python train.py --n_layer=9 --activation="tanh_gelu" --norm_eps=1e-06 --attn_scale=0.113 --tie_embeddings=false --init_std_up=0.0177 --beta2=0.99 --grad_clip=1.0 --warmup_steps=48 --decay_fraction=0.654 --batch_tokens=65536 --train_tokens=504800000 --dataset="wikipedia_en"
Each number is 200 + 40 x the weight over its row's rms, rounded and kept within 0 to 999. Layers, rows and columns count from 0. The size before them is the row's rms in percent of the matrix's.

# layer 4 attention output, 256x256, rms 0.395, rows 94-202, columns 192-255
094,199,171,261,305,184,265,183,257,225,247,211,200,222,212,289,165,187,179,176,191,255,215,237,138,222,171,207,160,242,208,140,235,197,218,198,209,179,138,158,202,186,215,141,273,255,192,211,174,286,198,151,204,227,140,182,232,151,232,267,194,231,206,226,191
102,162,183,262,158,240,188,176,244,218,174,166,221,177,170,255,160,217,197,222,231,205,170,174,198,230,209,184,173,225,274,182,294,177,186,189,197,198,215,232,212,152,114,209,200,159,136,142,228,224,128,150,242,217,204,226,225,163,156,156,179,222,259,206,174
099,188,262,140,205,236,195,204,264,188,205,170,190,156,151,187,214,239,181,248,193,219,210,200,188,207,207,235,208,171,229,231,241,182,205,157,224,213,241,128,179,189,264,197,218,144,218,177,110,126,254,221,246,235,255,113,202,154,262,215,117,270,169,176,260
097,244,307,193,174,184,142,148,243,242,234,270,175,207,148,199,178,196,217,169,272,236,131,181,197,290,114,145,182,191,233,217,207,181,263,217,220,168,207,246,246,200,238,239,221,232,223,183,116,237,158,289,215,126,201,174,196,168,214,131,156,184,181,215,210
099,280,246,103,212,157,284,227,246,179,203,228,168,208,184,230,187,163,172,239,215,152,189,251,193,248,196,289,244,234,226,226,203,153,229,278,190,200,195,161,217,197,181,236,213,167,160,194,224,180,246,162,226,177,169,191,198,251,204,175,128,198,140,201,252
099,214,238,164,207,174,283,101,233,169,174,170,195,186,200,256,244,163,175,194,249,212,263,192,198,201,215,221,244,224,176,197,217,285,224,308,159,244,208,185,179,248,226,222,167,226,182,277,189,173,176,242,163,240,225,157,192,230,203,158,184,211,189,142,236
095,179,231,136,175,239,183,142,101,225,219,209,194,236,239,239,192,304,128,242,227,239,248,235,233,201,156,303,249,231,225,197,173,252,154,189,241,226,159,214,180,167,146,152,261,213,139,236,181,201,209,247,201,237,158,208,145,211,214,161,184,240,216,227,193
095,229,261,191,162,257,277,233,196,218,210,238,205,203,251,244,274,199,148,86,195,116,109,248,216,201,213,144,204,212,159,235,181,204,191,173,214,137,198,247,221,169,237,172,236,168,143,235,208,251,192,236,220,273,210,149,190,201,219,215,195,183,160,153,186
103,229,249,241,229,177,170,124,190,130,170,194,270,238,178,218,223,190,194,209,246,220,202,150,206,216,190,156,152,171,142,217,159,232,181,285,191,246,179,223,190,159,214,183,245,207,218,189,179,179,265,190,206,183,232,141,218,131,125,165,190,264,262,277,147
103,271,266,180,203,253,239,221,197,214,156,194,152,174,227,169,243,159,227,186,152,251,226,221,174,83,188,152,191,229,225,155,261,211,273,161,222,219,206,217,217,194,240,223,237,215,186,203,214,230,170,143,244,223,191,202,190,240,151,243,241,185,219,207,176
106,198,235,280,170,262,149,110,266,151,233,207,171,199,261,200,159,206,154,219,157,182,231,182,182,219,258,202,274,186,265,198,197,163,233,183,202,211,207,216,110,209,238,184,241,214,233,144,165,256,244,157,184,196,211,102,234,199,136,213,190,141,175,210,255
100,240,168,206,223,227,187,201,221,202,230,185,188,221,192,271,240,209,178,174,198,191,240,229,281,208,217,120,194,293,226,201,217,197,170,146,188,202,262,209,226,229,217,245,158,194,189,180,228,137,186,151,218,143,153,205,198,169,212,85,187,232,189,163,187
102,149,240,191,217,138,203,137,278,246,178,235,167,159,218,194,204,212,176,186,204,228,191,214,202,235,220,185,155,177,138,216,218,129,192,214,218,163,170,223,204,172,79,216,137,171,206,161,223,252,151,231,281,150,217,239,168,175,210,206,254,220,102,221,300
099,177,166,153,273,196,233,157,135,198,218,246,161,202,202,229,195,240,187,243,289,241,195,170,204,256,139,217,220,177,220,190,202,213,219,146,222,234,185,210,207,213,301,163,168,208,205,217,218,120,197,208,292,220,273,187,195,284,174,201,251,191,195,231,212
097,255,143,238,156,235,146,205,232,216,238,261,108,249,157,296,251,242,205,230,174,187,165,283,204,245,199,161,191,214,232,217,158,235,212,193,200,177,158,190,218,201,239,259,206,218,114,102,122,237,249,201,200,232,220,273,197,211,219,238,248,192,288,213,224
098,142,193,245,133,178,235,233,181,127,172,153,184,222,253,144,128,201,181,198,220,244,183,179,257,180,204,188,197,229,108,170,220,182,240,177,239,119,259,202,195,217,169,250,253,202,160,182,250,196,215,226,179,245,143,251,193,197,236,244,199,215,198,206,245
101,179,200,185,171,156,217,213,149,158,171,160,180,239,231,290,154,223,221,205,177,205,185,237,187,182,198,208,171,136,194,225,187,187,184,260,136,248,192,228,172,189,198,227,192,196,198,160,234,195,165,143,252,280,283,134,186,185,213,234,262,151,223,226,261
101,247,254,246,179,282,215,177,159,217,163,207,219,191,205,150,210,239,200,236,241,175,166,119,156,182,239,215,213,203,134,218,283,236,191,212,242,210,174,214,197,244,102,181,271,130,222,173,219,127,197,232,229,173,221,253,200,212,210,213,223,198,109,201,231
106,158,220,189,152,180,196,132,243,203,191,203,165,230,183,194,165,248,206,107,148,228,159,155,212,209,238,259,252,234,189,167,229,161,225,185,190,241,161,192,163,122,208,167,255,213,282,219,147,273,232,178,173,195,208,213,213,240,211,154,234,230,164,202,214
104,158,224,153,190,228,194,264,154,163,231,201,172,213,165,253,183,203,140,195,230,245,164,203,255,192,143,202,185,245,203,309,180,157,203,147,259,209,174,132,193,232,235,166,202,255,190,233,213,224,228,152,249,235,324,199,212,226,241,210,171,188,177,209,215
099,241,122,235,219,291,168,193,251,191,155,221,164,231,221,205,249,179,238,172,199,204,150,212,151,209,186,217,242,162,224,205,100,192,190,176,209,269,183,241,169,231,209,161,209,211,231,238,232,164,206,174,190,183,219,155,177,233,143,206,206,220,279,248,250
091,177,174,216,151,171,218,164,180,209,216,151,156,268,183,166,280,211,179,229,238,196,268,200,258,165,208,182,266,153,212,154,213,239,162,192,157,200,254,200,274,194,94,162,216,232,160,137,191,211,214,226,184,244,177,192,236,261,152,152,161,119,162,217,235
107,138,181,207,216,166,203,176,262,195,198,189,252,230,231,243,161,164,212,196,192,216,234,175,156,174,238,183,216,180,180,253,180,211,222,249,185,225,188,182,238,185,157,229,126,185,183,170,168,212,184,262,236,138,153,191,203,250,160,267,126,180,106,199,139
099,133,172,184,162,235,159,147,191,241,170,230,242,171,184,177,239,253,199,206,158,185,190,181,230,177,222,226,241,206,199,224,277,193,194,228,199,112,192,157,183,204,118,246,180,188,247,162,137,241,272,145,174,182,206,246,137,190,170,210,172,197,152,183,211
095,154,155,196,134,209,243,205,140,249,193,305,126,140,214,173,179,246,160,210,180,240,205,196,194,200,217,236,218,125,183,201,158,185,256,245,193,259,100,212,184,181,215,83,221,223,182,217,248,212,235,181,216,207,207,248,264,163,206,173,151,147,162,207,218
109,235,181,112,133,247,191,145,158,207,168,197,223,202,268,213,229,167,224,139,280,174,241,218,217,246,153,238,126,183,168,196,219,204,179,197,209,171,160,132,274,182,210,253,150,174,217,85,207,326,242,220,231,228,209,176,213,190,220,153,206,216,157,218,230
097,167,286,270,234,180,184,141,191,271,247,154,156,251,197,156,221,191,202,233,199,247,239,221,273,240,175,204,153,151,199,186,190,181,210,235,224,212,275,225,185,177,227,194,233,195,175,155,166,196,302,180,216,168,208,237,177,239,217,208,215,200,179,188,243
091,154,216,204,176,164,175,263,189,258,156,209,192,179,162,166,212,179,181,153,212,213,209,145,203,201,201,106,197,218,184,205,141,184,211,192,104,209,175,193,268,149,228,250,209,204,200,251,196,214,177,169,210,195,171,207,166,141,210,93,242,237,181,200,139
102,247,146,167,205,243,200,149,177,155,192,230,196,165,218,210,222,114,226,116,212,175,217,237,286,216,248,155,182,230,226,184,215,227,250,197,169,206,194,183,171,200,301,267,166,225,235,172,177,157,206,192,227,156,202,162,170,192,201,169,185,237,142,190,232
098,143,98,217,152,185,195,200,147,189,176,209,170,257,179,125,100,195,196,216,176,171,235,210,210,229,149,206,225,208,197,216,245,189,194,173,246,136,222,229,139,215,178,198,189,226,170,156,182,187,180,155,170,224,236,200,184,246,134,213,157,242,130,137,189
100,217,260,216,170,128,186,186,234,221,99,254,145,211,201,162,184,229,282,212,210,168,218,200,203,135,233,171,156,175,229,125,179,209,202,160,131,160,226,238,196,215,223,185,221,194,187,135,173,219,257,171,222,246,133,153,197,160,241,238,150,221,172,175,152
102,205,214,181,164,240,211,176,213,177,284,140,259,209,228,154,145,266,235,196,182,169,189,151,212,173,218,143,196,238,177,151,166,225,187,175,209,188,213,268,144,138,249,93,221,143,223,213,144,150,124,124,225,226,183,138,213,210,223,110,191,282,272,150,187
101,208,167,229,205,273,180,190,172,157,156,214,135,156,207,240,192,209,193,174,217,176,133,220,208,167,264,209,236,154,120,177,239,234,246,219,180,168,239,186,208,209,226,185,169,200,190,181,205,155,249,141,170,181,188,170,188,271,158,177,222,191,234,127,258
101,252,178,180,235,214,206,156,180,194,172,250,231,183,165,154,214,243,274,280,210,143,185,164,155,166,183,135,161,243,183,249,93,263,157,171,256,199,176,240,138,212,158,258,231,204,178,223,126,206,146,230,207,194,232,148,121,201,209,227,195,211,227,170,140
098,161,239,275,190,227,248,254,203,188,185,172,116,182,153,166,258,221,203,213,213,265,93,254,261,194,222,166,196,164,229,200,192,218,220,253,267,140,203,231,217,174,217,166,166,244,189,192,184,243,199,228,210,161,207,249,265,225,192,233,191,175,203,183,172
101,255,219,193,284,173,211,192,186,131,137,157,206,250,219,168,211,204,172,246,196,185,181,200,188,299,183,190,256,265,210,187,283,252,177,142,137,186,178,268,197,210,143,226,227,253,177,188,193,216,206,280,202,239,209,188,228,216,278,105,181,195,215,192,210
106,179,227,215,252,162,207,192,220,262,155,204,187,158,188,243,229,197,167,127,190,268,203,210,153,148,195,148,164,251,235,216,182,228,184,299,218,217,218,173,200,282,204,229,216,177,254,245,114,208,209,215,219,220,196,210,279,219,145,94,167,220,198,194,181
090,206,158,329,163,209,246,263,269,193,207,213,214,138,198,199,243,187,221,187,184,234,225,186,184,168,165,234,190,236,266,216,230,184,257,133,182,251,199,332,239,145,275,165,224,166,173,249,196,209,193,248,233,206,178,184,135,177,143,202,218,175,233,181,132
102,145,220,234,178,210,251,152,157,228,196,117,140,168,104,225,179,115,190,231,219,258,189,176,156,175,231,227,298,158,129,208,245,151,224,188,238,179,201,172,247,140,183,240,198,141,191,251,166,220,197,186,285,199,218,152,226,154,176,260,200,204,182,177,230
092,181,274,212,294,163,210,180,207,231,176,275,230,239,241,197,167,259,230,195,294,215,126,183,232,196,125,219,259,136,234,225,186,248,224,209,148,161,236,175,217,215,230,233,108,160,167,258,226,173,243,168,249,211,186,217,215,215,174,140,182,129,168,175,199
107,224,226,162,186,144,239,192,169,207,135,259,192,256,202,210,208,164,135,213,177,124,202,322,166,229,205,193,197,200,155,163,183,181,193,170,210,258,189,165,157,172,151,192,212,224,198,260,223,204,170,192,209,255,197,214,193,259,156,188,224,166,201,177,252
104,146,171,258,273,191,235,176,223,177,238,132,216,282,196,173,108,160,193,173,247,113,147,232,245,191,204,179,183,184,199,157,202,228,232,196,206,219,312,198,178,181,216,127,155,171,149,132,249,171,228,193,202,167,209,145,171,158,185,194,169,155,212,256,258
096,255,203,227,217,183,227,193,161,174,224,227,216,203,181,195,152,232,211,215,147,197,139,207,169,208,187,288,129,207,210,168,221,226,162,172,190,220,269,266,160,230,282,259,175,202,202,151,222,217,92,201,201,214,190,214,167,286,196,183,178,206,148,203,183
094,252,202,207,293,149,206,208,225,253,153,180,221,198,179,221,215,208,75,237,222,149,169,144,152,198,209,280,203,253,194,232,205,166,199,175,219,245,201,205,127,183,142,136,186,197,147,173,208,247,263,147,201,198,220,224,206,230,284,193,290,159,215,173,244
096,205,129,186,130,156,160,218,167,167,250,234,184,184,192,138,152,226,131,242,178,196,189,172,261,195,191,159,229,191,188,97,194,233,230,184,193,147,218,143,224,135,234,135,248,226,232,221,176,205,176,179,160,238,238,232,171,243,203,266,190,243,197,200,218
098,140,184,216,210,281,242,217,126,193,212,209,184,268,180,153,135,178,162,187,199,150,211,161,238,160,250,191,173,250,229,221,198,237,132,223,211,283,188,187,218,185,172,215,218,209,181,206,282,187,232,233,282,200,223,198,243,181,138,257,248,214,143,139,159
096,151,190,233,183,186,258,245,113,152,201,164,246,157,187,220,184,244,174,194,174,147,213,181,112,107,142,152,227,221,195,208,208,231,195,248,236,182,224,187,186,187,179,226,211,241,179,231,175,215,192,207,247,120,158,269,206,186,190,163,175,139,180,219,201
093,290,157,167,176,272,238,213,200,205,143,248,251,199,269,263,210,196,254,193,243,181,218,167,124,157,281,186,172,233,249,130,222,240,124,200,210,247,205,254,248,177,186,234,205,237,188,211,215,232,150,160,219,165,223,185,249,238,164,179,215,218,264,156,220
099,236,202,190,233,249,156,134,160,181,194,173,235,125,244,268,255,248,205,172,239,132,147,267,270,185,186,188,187,199,211,268,221,199,195,335,287,163,176,214,244,194,240,232,221,220,208,208,197,210,174,230,270,134,195,206,151,252,246,180,249,226,221,146,153
106,239,218,178,195,237,189,172,264,171,230,229,202,260,205,198,170,225,181,257,183,243,211,176,179,214,196,242,95,230,174,208,221,153,206,215,198,170,169,188,248,218,191,236,199,208,208,211,207,153,266,151,198,276,190,210,261,184,288,176,221,250,241,200,192
092,268,184,199,268,271,208,250,146,181,129,125,160,227,254,210,188,182,275,218,223,208,138,236,178,258,245,217,191,175,218,175,155,128,135,199,254,188,225,237,137,239,239,262,217,220,224,182,207,202,132,256,257,264,162,187,220,186,170,238,271,220,270,202,174
097,178,242,169,172,233,230,234,189,193,217,190,223,192,180,165,257,204,190,203,241,299,200,207,249,249,234,138,233,190,155,219,186,215,160,170,226,215,227,195,224,273,229,230,202,197,116,243,204,162,197,179,170,216,103,164,135,224,188,180,231,215,232,162,174
104,191,156,196,227,175,254,219,183,231,211,231,189,220,225,176,169,143,254,210,206,222,171,222,245,220,161,297,143,141,222,248,251,240,271,222,229,192,225,235,186,218,178,156,237,202,231,277,232,200,226,156,141,180,198,233,190,161,149,188,177,253,208,162,212
100,214,209,208,172,187,221,206,204,192,140,178,235,188,275,226,191,189,247,162,233,242,170,172,116,199,153,216,167,189,177,208,191,227,193,197,209,163,208,148,176,176,214,219,185,148,269,195,229,144,231,211,197,245,150,241,249,262,193,185,242,228,259,145,165
096,199,153,204,153,186,259,249,263,184,173,139,202,149,186,161,243,227,273,205,227,180,144,204,211,276,251,205,187,195,190,188,115,203,110,187,225,194,192,171,203,261,146,129,200,176,220,227,143,167,247,300,189,246,175,238,221,250,214,205,204,231,195,217,224
099,211,170,174,169,246,143,199,199,155,215,180,248,166,210,152,244,174,162,152,193,221,199,223,264,148,249,260,201,167,243,92,215,181,147,176,206,83,234,248,217,148,242,209,226,218,160,189,228,167,232,94,207,204,268,190,207,213,223,245,246,211,306,201,193
104,244,212,208,241,200,245,196,95,184,218,189,159,192,195,229,168,174,195,141,170,213,173,228,193,209,168,266,207,220,218,197,237,282,203,175,194,189,180,138,201,236,169,222,182,133,211,173,150,195,228,133,189,170,182,230,136,186,161,268,186,240,197,206,161
102,222,173,222,215,157,209,109,205,189,145,194,208,173,174,185,240,249,130,177,182,138,209,218,212,165,235,219,191,216,218,118,269,204,227,203,190,190,182,143,213,238,155,219,187,190,236,194,230,234,258,203,172,188,207,231,187,281,153,171,239,215,165,231,252
108,217,214,161,176,238,286,203,218,110,240,106,193,258,240,183,239,226,177,121,227,231,179,249,143,160,173,257,240,203,251,144,230,195,277,188,200,179,159,327,161,191,218,238,171,91,226,260,238,171,193,227,243,248,211,174,214,125,200,149,131,232,174,122,184
109,277,108,239,163,182,131,126,205,138,176,234,203,242,209,221,216,204,181,222,175,223,231,246,274,159,195,235,239,134,156,228,177,192,157,184,122,239,223,204,200,234,199,196,157,207,168,258,226,209,203,184,220,209,174,225,279,148,194,240,176,171,256,185,181
095,248,200,216,233,149,220,171,176,163,249,151,184,164,191,127,162,245,170,229,217,150,234,182,241,234,299,177,160,216,239,192,143,191,281,158,178,193,191,194,185,153,190,237,203,258,201,193,216,286,236,187,234,196,187,147,89,204,200,133,168,242,275,222,233
094,277,263,170,266,210,255,168,219,240,148,227,143,148,283,158,275,262,170,186,182,196,248,190,192,196,161,222,164,171,185,163,197,263,197,154,225,205,189,192,231,197,270,223,251,241,184,170,223,228,225,212,171,207,181,233,179,194,222,244,218,183,217,108,237
091,186,216,102,162,222,263,198,177,265,235,184,180,221,229,137,164,173,191,197,276,264,203,177,179,159,254,210,177,207,270,208,193,202,228,244,189,189,211,206,132,150,260,248,208,203,190,257,194,233,210,206,191,202,201,194,214,184,201,180,267,127,276,211,179
109,175,201,148,146,233,219,211,155,187,186,195,138,211,189,225,237,209,183,217,199,242,175,237,111,213,266,290,184,193,161,173,221,179,177,156,222,175,147,163,262,258,191,138,216,203,270,249,205,157,218,183,137,133,140,178,203,193,244,173,282,188,171,197,186
099,278,236,188,152,206,222,231,241,243,200,133,191,138,225,209,135,205,212,186,191,165,137,193,186,127,195,172,179,192,149,203,173,190,254,200,176,279,192,167,160,159,318,149,187,160,253,159,236,236,212,206,202,238,142,186,195,254,237,178,177,164,219,199,211
104,180,127,215,167,163,234,236,271,240,262,224,186,165,186,222,262,207,172,212,214,242,188,119,251,182,238,238,173,189,243,197,212,220,188,166,186,132,238,254,164,244,261,195,228,219,225,197,202,180,205,225,313,170,155,189,192,183,167,220,239,261,163,229,180
096,221,187,215,203,222,277,218,219,162,180,281,201,145,168,118,190,206,265,181,232,194,203,215,188,211,133,202,178,205,223,211,261,201,194,288,254,171,116,158,261,218,227,219,236,172,277,135,198,234,222,245,173,217,150,169,241,194,206,212,169,192,182,238,177
102,216,244,178,181,163,210,169,146,218,215,229,217,189,221,220,230,213,175,265,233,201,125,180,208,193,184,165,176,271,199,217,233,238,235,159,140,199,221,271,164,225,176,127,238,223,242,159,250,168,209,227,254,92,175,242,206,247,238,230,152,139,154,225,195
101,196,186,239,200,254,221,215,269,226,245,207,248,236,192,197,203,242,195,250,226,173,247,172,192,219,242,175,228,137,191,198,196,128,217,201,212,190,224,170,198,185,205,185,189,197,196,193,170,199,188,225,155,213,205,235,221,138,227,219,262,141,221,203,230
097,240,174,138,190,229,236,179,225,182,271,229,209,198,204,177,233,269,238,273,231,227,197,201,195,189,220,175,196,248,146,219,173,188,172,223,224,200,221,196,186,139,162,262,200,128,190,156,258,200,202,174,202,168,166,242,169,225,190,194,230,213,188,242,241
109,212,256,194,160,217,179,172,221,232,222,221,279,156,227,228,216,134,184,176,243,206,203,197,255,210,187,187,247,156,201,189,196,256,201,123,211,260,195,293,133,206,195,195,150,196,193,166,162,229,216,233,152,154,258,224,250,200,193,204,214,189,217,183,146
106,138,194,185,205,190,184,110,185,155,178,148,239,211,203,220,241,140,268,233,251,188,181,190,134,223,185,200,203,217,112,194,156,172,231,133,192,213,141,192,197,200,184,179,130,154,193,170,261,171,201,189,204,133,268,212,181,185,184,216,315,278,177,222,171
107,182,236,165,184,95,193,217,181,209,207,175,247,161,191,166,222,187,141,183,179,252,160,240,203,242,201,204,249,162,192,149,127,189,242,158,171,243,206,264,170,150,220,198,235,174,177,209,219,167,180,178,225,222,232,174,163,230,162,202,235,186,177,240,188
108,204,237,196,255,228,139,260,153,176,241,219,157,212,232,177,220,159,251,202,221,168,229,150,208,221,154,181,252,235,153,176,186,163,254,225,142,143,169,247,216,186,242,237,166,206,127,164,168,247,281,255,205,175,134,222,218,220,205,219,194,167,160,198,173
091,173,184,166,157,163,228,268,147,226,183,204,273,132,200,163,195,274,168,187,186,150,216,235,155,190,174,160,192,178,126,190,189,178,193,271,185,180,209,236,214,202,182,155,228,207,149,229,142,139,250,210,249,189,248,87,205,229,154,186,216,203,194,223,166
099,254,184,260,248,169,211,287,205,170,137,236,125,187,122,225,269,207,292,248,184,177,157,312,231,208,217,201,208,138,162,256,248,175,211,213,170,234,245,247,245,217,158,275,229,179,184,260,178,205,236,192,171,204,151,165,207,129,189,160,208,237,212,224,247
091,213,168,152,250,186,173,150,191,179,132,169,137,204,224,264,166,238,218,261,227,225,136,231,178,181,141,254,225,294,215,166,219,172,217,252,249,222,204,250,158,155,252,240,120,187,288,194,220,167,151,248,239,196,111,228,201,251,180,266,181,267,196,180,226
102,203,209,220,174,171,186,182,281,183,247,218,197,171,270,179,172,170,222,254,163,176,258,201,216,184,223,258,228,190,201,200,180,207,197,238,229,199,180,224,205,193,217,245,185,245,218,145,224,232,203,249,292,199,211,177,200,240,234,145,259,247,170,184,183
092,233,181,252,198,264,207,158,322,179,172,168,202,246,181,193,207,210,124,206,218,157,174,235,110,197,243,185,237,251,104,208,187,231,223,208,222,131,181,164,236,213,221,233,194,196,266,159,149,238,156,221,168,240,140,210,181,238,228,257,136,201,171,205,206
099,162,175,208,166,218,244,168,170,168,164,206,178,207,258,241,231,134,155,222,227,156,223,105,186,189,173,157,134,154,245,193,171,229,201,248,165,254,176,233,218,173,222,230,193,199,242,217,215,204,245,186,202,241,223,228,214,268,175,107,222,221,212,170,174
107,200,184,237,258,232,184,246,178,155,184,263,238,255,294,186,121,269,243,160,217,225,219,219,236,248,230,208,190,214,246,198,241,193,241,204,170,233,231,245,243,169,216,310,196,186,152,196,233,209,233,227,208,204,196,166,198,246,252,223,198,197,248,171,176
097,217,199,220,226,222,170,175,246,213,229,187,184,201,149,193,218,256,155,195,137,124,75,199,240,192,195,237,144,173,89,143,187,183,249,130,229,180,178,190,219,248,182,190,168,259,128,211,221,148,190,235,190,207,224,211,155,200,187,222,211,196,202,151,261
099,170,153,157,219,239,212,204,180,217,182,183,153,116,181,158,208,218,174,200,222,224,169,212,237,168,182,168,214,153,175,273,238,131,208,213,99,219,173,241,98,148,178,250,150,253,213,256,158,205,208,162,197,236,250,273,260,180,197,193,134,209,182,172,222
100,196,160,178,224,196,217,160,223,202,222,257,237,268,181,219,252,228,201,258,205,221,222,163,178,258,188,239,224,177,153,195,288,247,196,214,173,180,186,238,196,229,259,299,190,213,228,240,189,219,200,213,193,247,136,198,220,222,213,266,193,95,234,153,260
097,198,156,201,166,162,201,218,131,144,277,197,232,210,245,89,183,200,182,236,176,227,231,211,175,204,241,246,116,186,216,150,259,169,160,194,133,247,207,250,249,175,201,232,212,237,244,142,221,265,204,210,206,257,215,219,159,267,231,197,178,173,133,213,232
103,185,171,212,188,259,127,143,209,180,264,157,179,187,121,185,193,213,165,215,112,203,217,241,204,243,229,180,230,151,223,220,274,191,187,224,182,208,212,198,186,216,155,132,180,194,205,206,233,175,154,242,219,167,153,193,209,217,179,175,185,169,228,159,221
107,166,175,184,145,176,174,183,163,128,202,207,276,198,255,180,241,173,270,219,180,230,169,252,150,160,200,208,184,200,281,209,234,154,268,191,260,244,163,153,205,158,232,224,248,244,218,176,252,161,239,196,219,188,276,202,170,207,244,204,189,245,140,213,128
103,155,193,176,250,190,225,191,174,216,161,201,199,198,209,192,177,237,175,85,263,129,182,189,209,231,207,256,132,236,169,229,146,95,178,160,242,234,219,185,232,174,176,137,202,209,125,141,216,176,224,148,127,155,114,152,260,171,156,246,223,215,164,146,217
095,278,278,207,219,205,211,161,87,178,175,190,173,117,197,171,190,250,159,186,186,246,155,186,199,227,257,163,209,215,192,188,201,138,206,249,206,185,187,160,238,203,151,213,176,179,192,243,210,122,162,167,145,182,122,143,232,199,171,207,271,269,143,244,216
095,189,198,195,210,191,177,214,175,257,197,268,167,201,233,183,199,219,272,194,215,231,153,235,152,247,199,199,211,245,199,150,254,178,151,175,185,226,253,170,252,230,201,225,240,227,212,249,171,169,241,195,276,218,176,238,179,175,203,193,256,175,227,158,169
106,232,184,192,203,105,245,164,244,202,189,201,181,227,215,229,144,238,260,240,191,144,207,204,163,184,179,256,215,216,218,248,165,157,211,198,232,147,210,188,231,183,198,150,204,193,185,196,162,135,181,214,234,169,188,254,143,222,122,203,203,178,257,151,249
098,172,247,212,229,126,231,164,256,151,239,192,194,125,201,206,212,203,259,152,194,193,228,159,168,164,211,256,215,197,243,183,224,156,186,203,215,160,231,199,206,143,167,213,173,214,208,279,178,158,144,149,180,205,227,250,266,240,104,285,271,211,160,215,260
106,248,158,321,178,185,242,121,254,167,165,164,201,163,260,191,152,197,210,256,267,242,228,244,234,206,252,219,238,219,210,238,228,213,180,135,260,268,162,180,200,206,202,190,156,178,152,187,169,170,263,153,227,162,204,143,208,202,169,145,192,164,229,172,215
096,207,279,138,214,203,254,203,149,175,184,196,195,229,264,162,172,215,218,197,255,188,222,263,164,134,254,204,228,188,179,190,152,126,171,211,164,184,177,174,180,196,147,199,229,184,165,233,168,270,119,217,147,177,198,227,209,194,148,259,176,217,192,200,222
102,262,255,150,165,177,258,140,259,239,195,193,226,204,146,152,216,202,229,227,192,190,200,176,215,244,228,224,242,195,181,151,207,164,194,164,203,257,238,152,201,213,193,184,205,275,213,205,199,240,253,141,128,191,180,176,210,162,138,273,249,212,250,242,174
090,233,240,210,178,186,183,234,143,232,151,253,176,206,173,142,214,203,159,257,141,201,145,287,131,187,228,295,176,216,200,201,195,232,166,321,188,194,183,167,208,228,213,201,206,164,200,194,157,190,199,185,247,129,218,189,201,187,195,184,228,141,198,186,250
097,185,274,255,213,181,220,258,200,208,268,184,216,216,204,236,203,209,165,191,227,153,264,212,176,129,222,176,194,219,213,202,273,195,174,166,163,184,281,227,204,254,177,198,235,202,176,123,208,248,170,288,182,212,167,233,130,132,307,283,203,292,218,173,328
102,213,186,176,195,307,196,208,225,212,233,206,126,203,205,151,171,162,219,197,163,126,188,192,202,292,161,178,214,275,175,147,145,241,192,238,236,250,244,154,138,207,183,191,248,189,194,256,186,212,280,167,138,187,232,236,137,158,188,231,187,183,210,225,229
101,221,198,300,189,139,248,182,232,231,193,216,208,198,220,195,191,198,132,166,178,209,164,213,163,217,207,270,271,202,145,146,169,176,210,176,192,218,209,195,175,199,192,208,238,216,209,195,179,156,156,222,219,209,209,257,242,138,212,228,135,222,165,164,159
098,207,227,157,184,217,164,225,217,194,198,208,157,228,227,247,258,204,141,272,199,216,163,168,202,112,175,248,219,237,165,185,239,216,137,262,251,181,167,243,168,201,200,207,231,131,258,234,264,127,244,271,206,162,219,157,186,176,246,198,240,254,213,193,133
095,245,245,153,222,144,202,145,250,247,183,221,191,202,190,137,198,237,256,203,231,214,234,260,216,230,221,256,174,194,220,171,206,171,179,280,222,211,193,303,268,193,232,123,269,166,198,207,212,204,115,175,183,167,231,187,231,212,267,201,204,148,218,200,172
109,142,219,149,181,159,151,213,237,205,249,198,141,208,232,146,137,179,243,156,248,217,237,190,222,175,199,278,243,252,242,172,229,211,159,182,180,295,167,210,224,141,244,272,165,189,219,236,206,183,215,264,192,202,285,272,158,235,182,225,186,160,160,171,280
099,181,301,195,202,158,175,162,154,156,292,213,195,206,265,218,258,264,265,210,227,157,244,179,185,168,210,187,196,224,152,190,244,195,220,229,170,210,216,164,242,136,117,158,140,151,163,187,176,185,194,192,186,206,188,238,150,168,273,181,227,264,274,221,200
104,158,213,276,158,148,148,215,234,133,119,117,170,235,241,217,117,178,188,223,290,156,231,194,240,169,203,228,143,260,170,185,256,234,188,220,151,178,173,193,200,213,199,175,229,192,132,247,180,246,234,175,269,170,197,262,271,240,220,180,269,202,199,184,230
102,206,286,218,223,171,112,203,143,156,162,186,164,140,190,303,210,200,226,218,190,151,178,240,164,217,202,233,201,223,236,226,180,143,164,103,177,164,195,167,203,249,188,140,166,200,230,164,232,194,202,183,244,228,174,175,215,179,211,179,202,229,110,240,177
104,207,163,289,180,217,214,193,182,219,200,237,228,111,229,241,262,247,226,183,154,219,196,122,192,176,200,155,240,235,247,198,177,179,160,172,202,230,233,222,205,185,179,180,153,230,206,231,262,217,175,204,176,269,253,251,148,168,160,190,189,162,182,297,234
099,167,172,213,318,224,243,148,199,185,234,293,155,319,139,194,193,209,274,245,205,156,160,233,180,126,211,251,170,204,242,216,219,189,240,142,232,201,254,232,143,222,192,220,214,183,211,188,210,225,151,118,203,217,252,187,237,229,139,188,212,209,208,190,225
099,210,181,297,237,222,218,257,169,175,217,154,259,158,252,251,155,215,222,183,100,248,212,214,199,294,187,196,213,203,224,235,188,170,226,227,162,242,194,186,226,242,250,201,221,129,176,189,170,202,199,214,250,101,179,252,235,194,157,138,175,286,182,219,194
094,196,223,192,201,185,165,194,242,225,225,192,123,201,235,185,197,171,199,219,271,188,283,183,201,184,218,192,226,165,176,185,125,251,193,149,252,142,144,191,194,192,237,200,228,207,218,147,185,251,217,173,132,246,282,238,283,87,234,185,138,227,187,205,141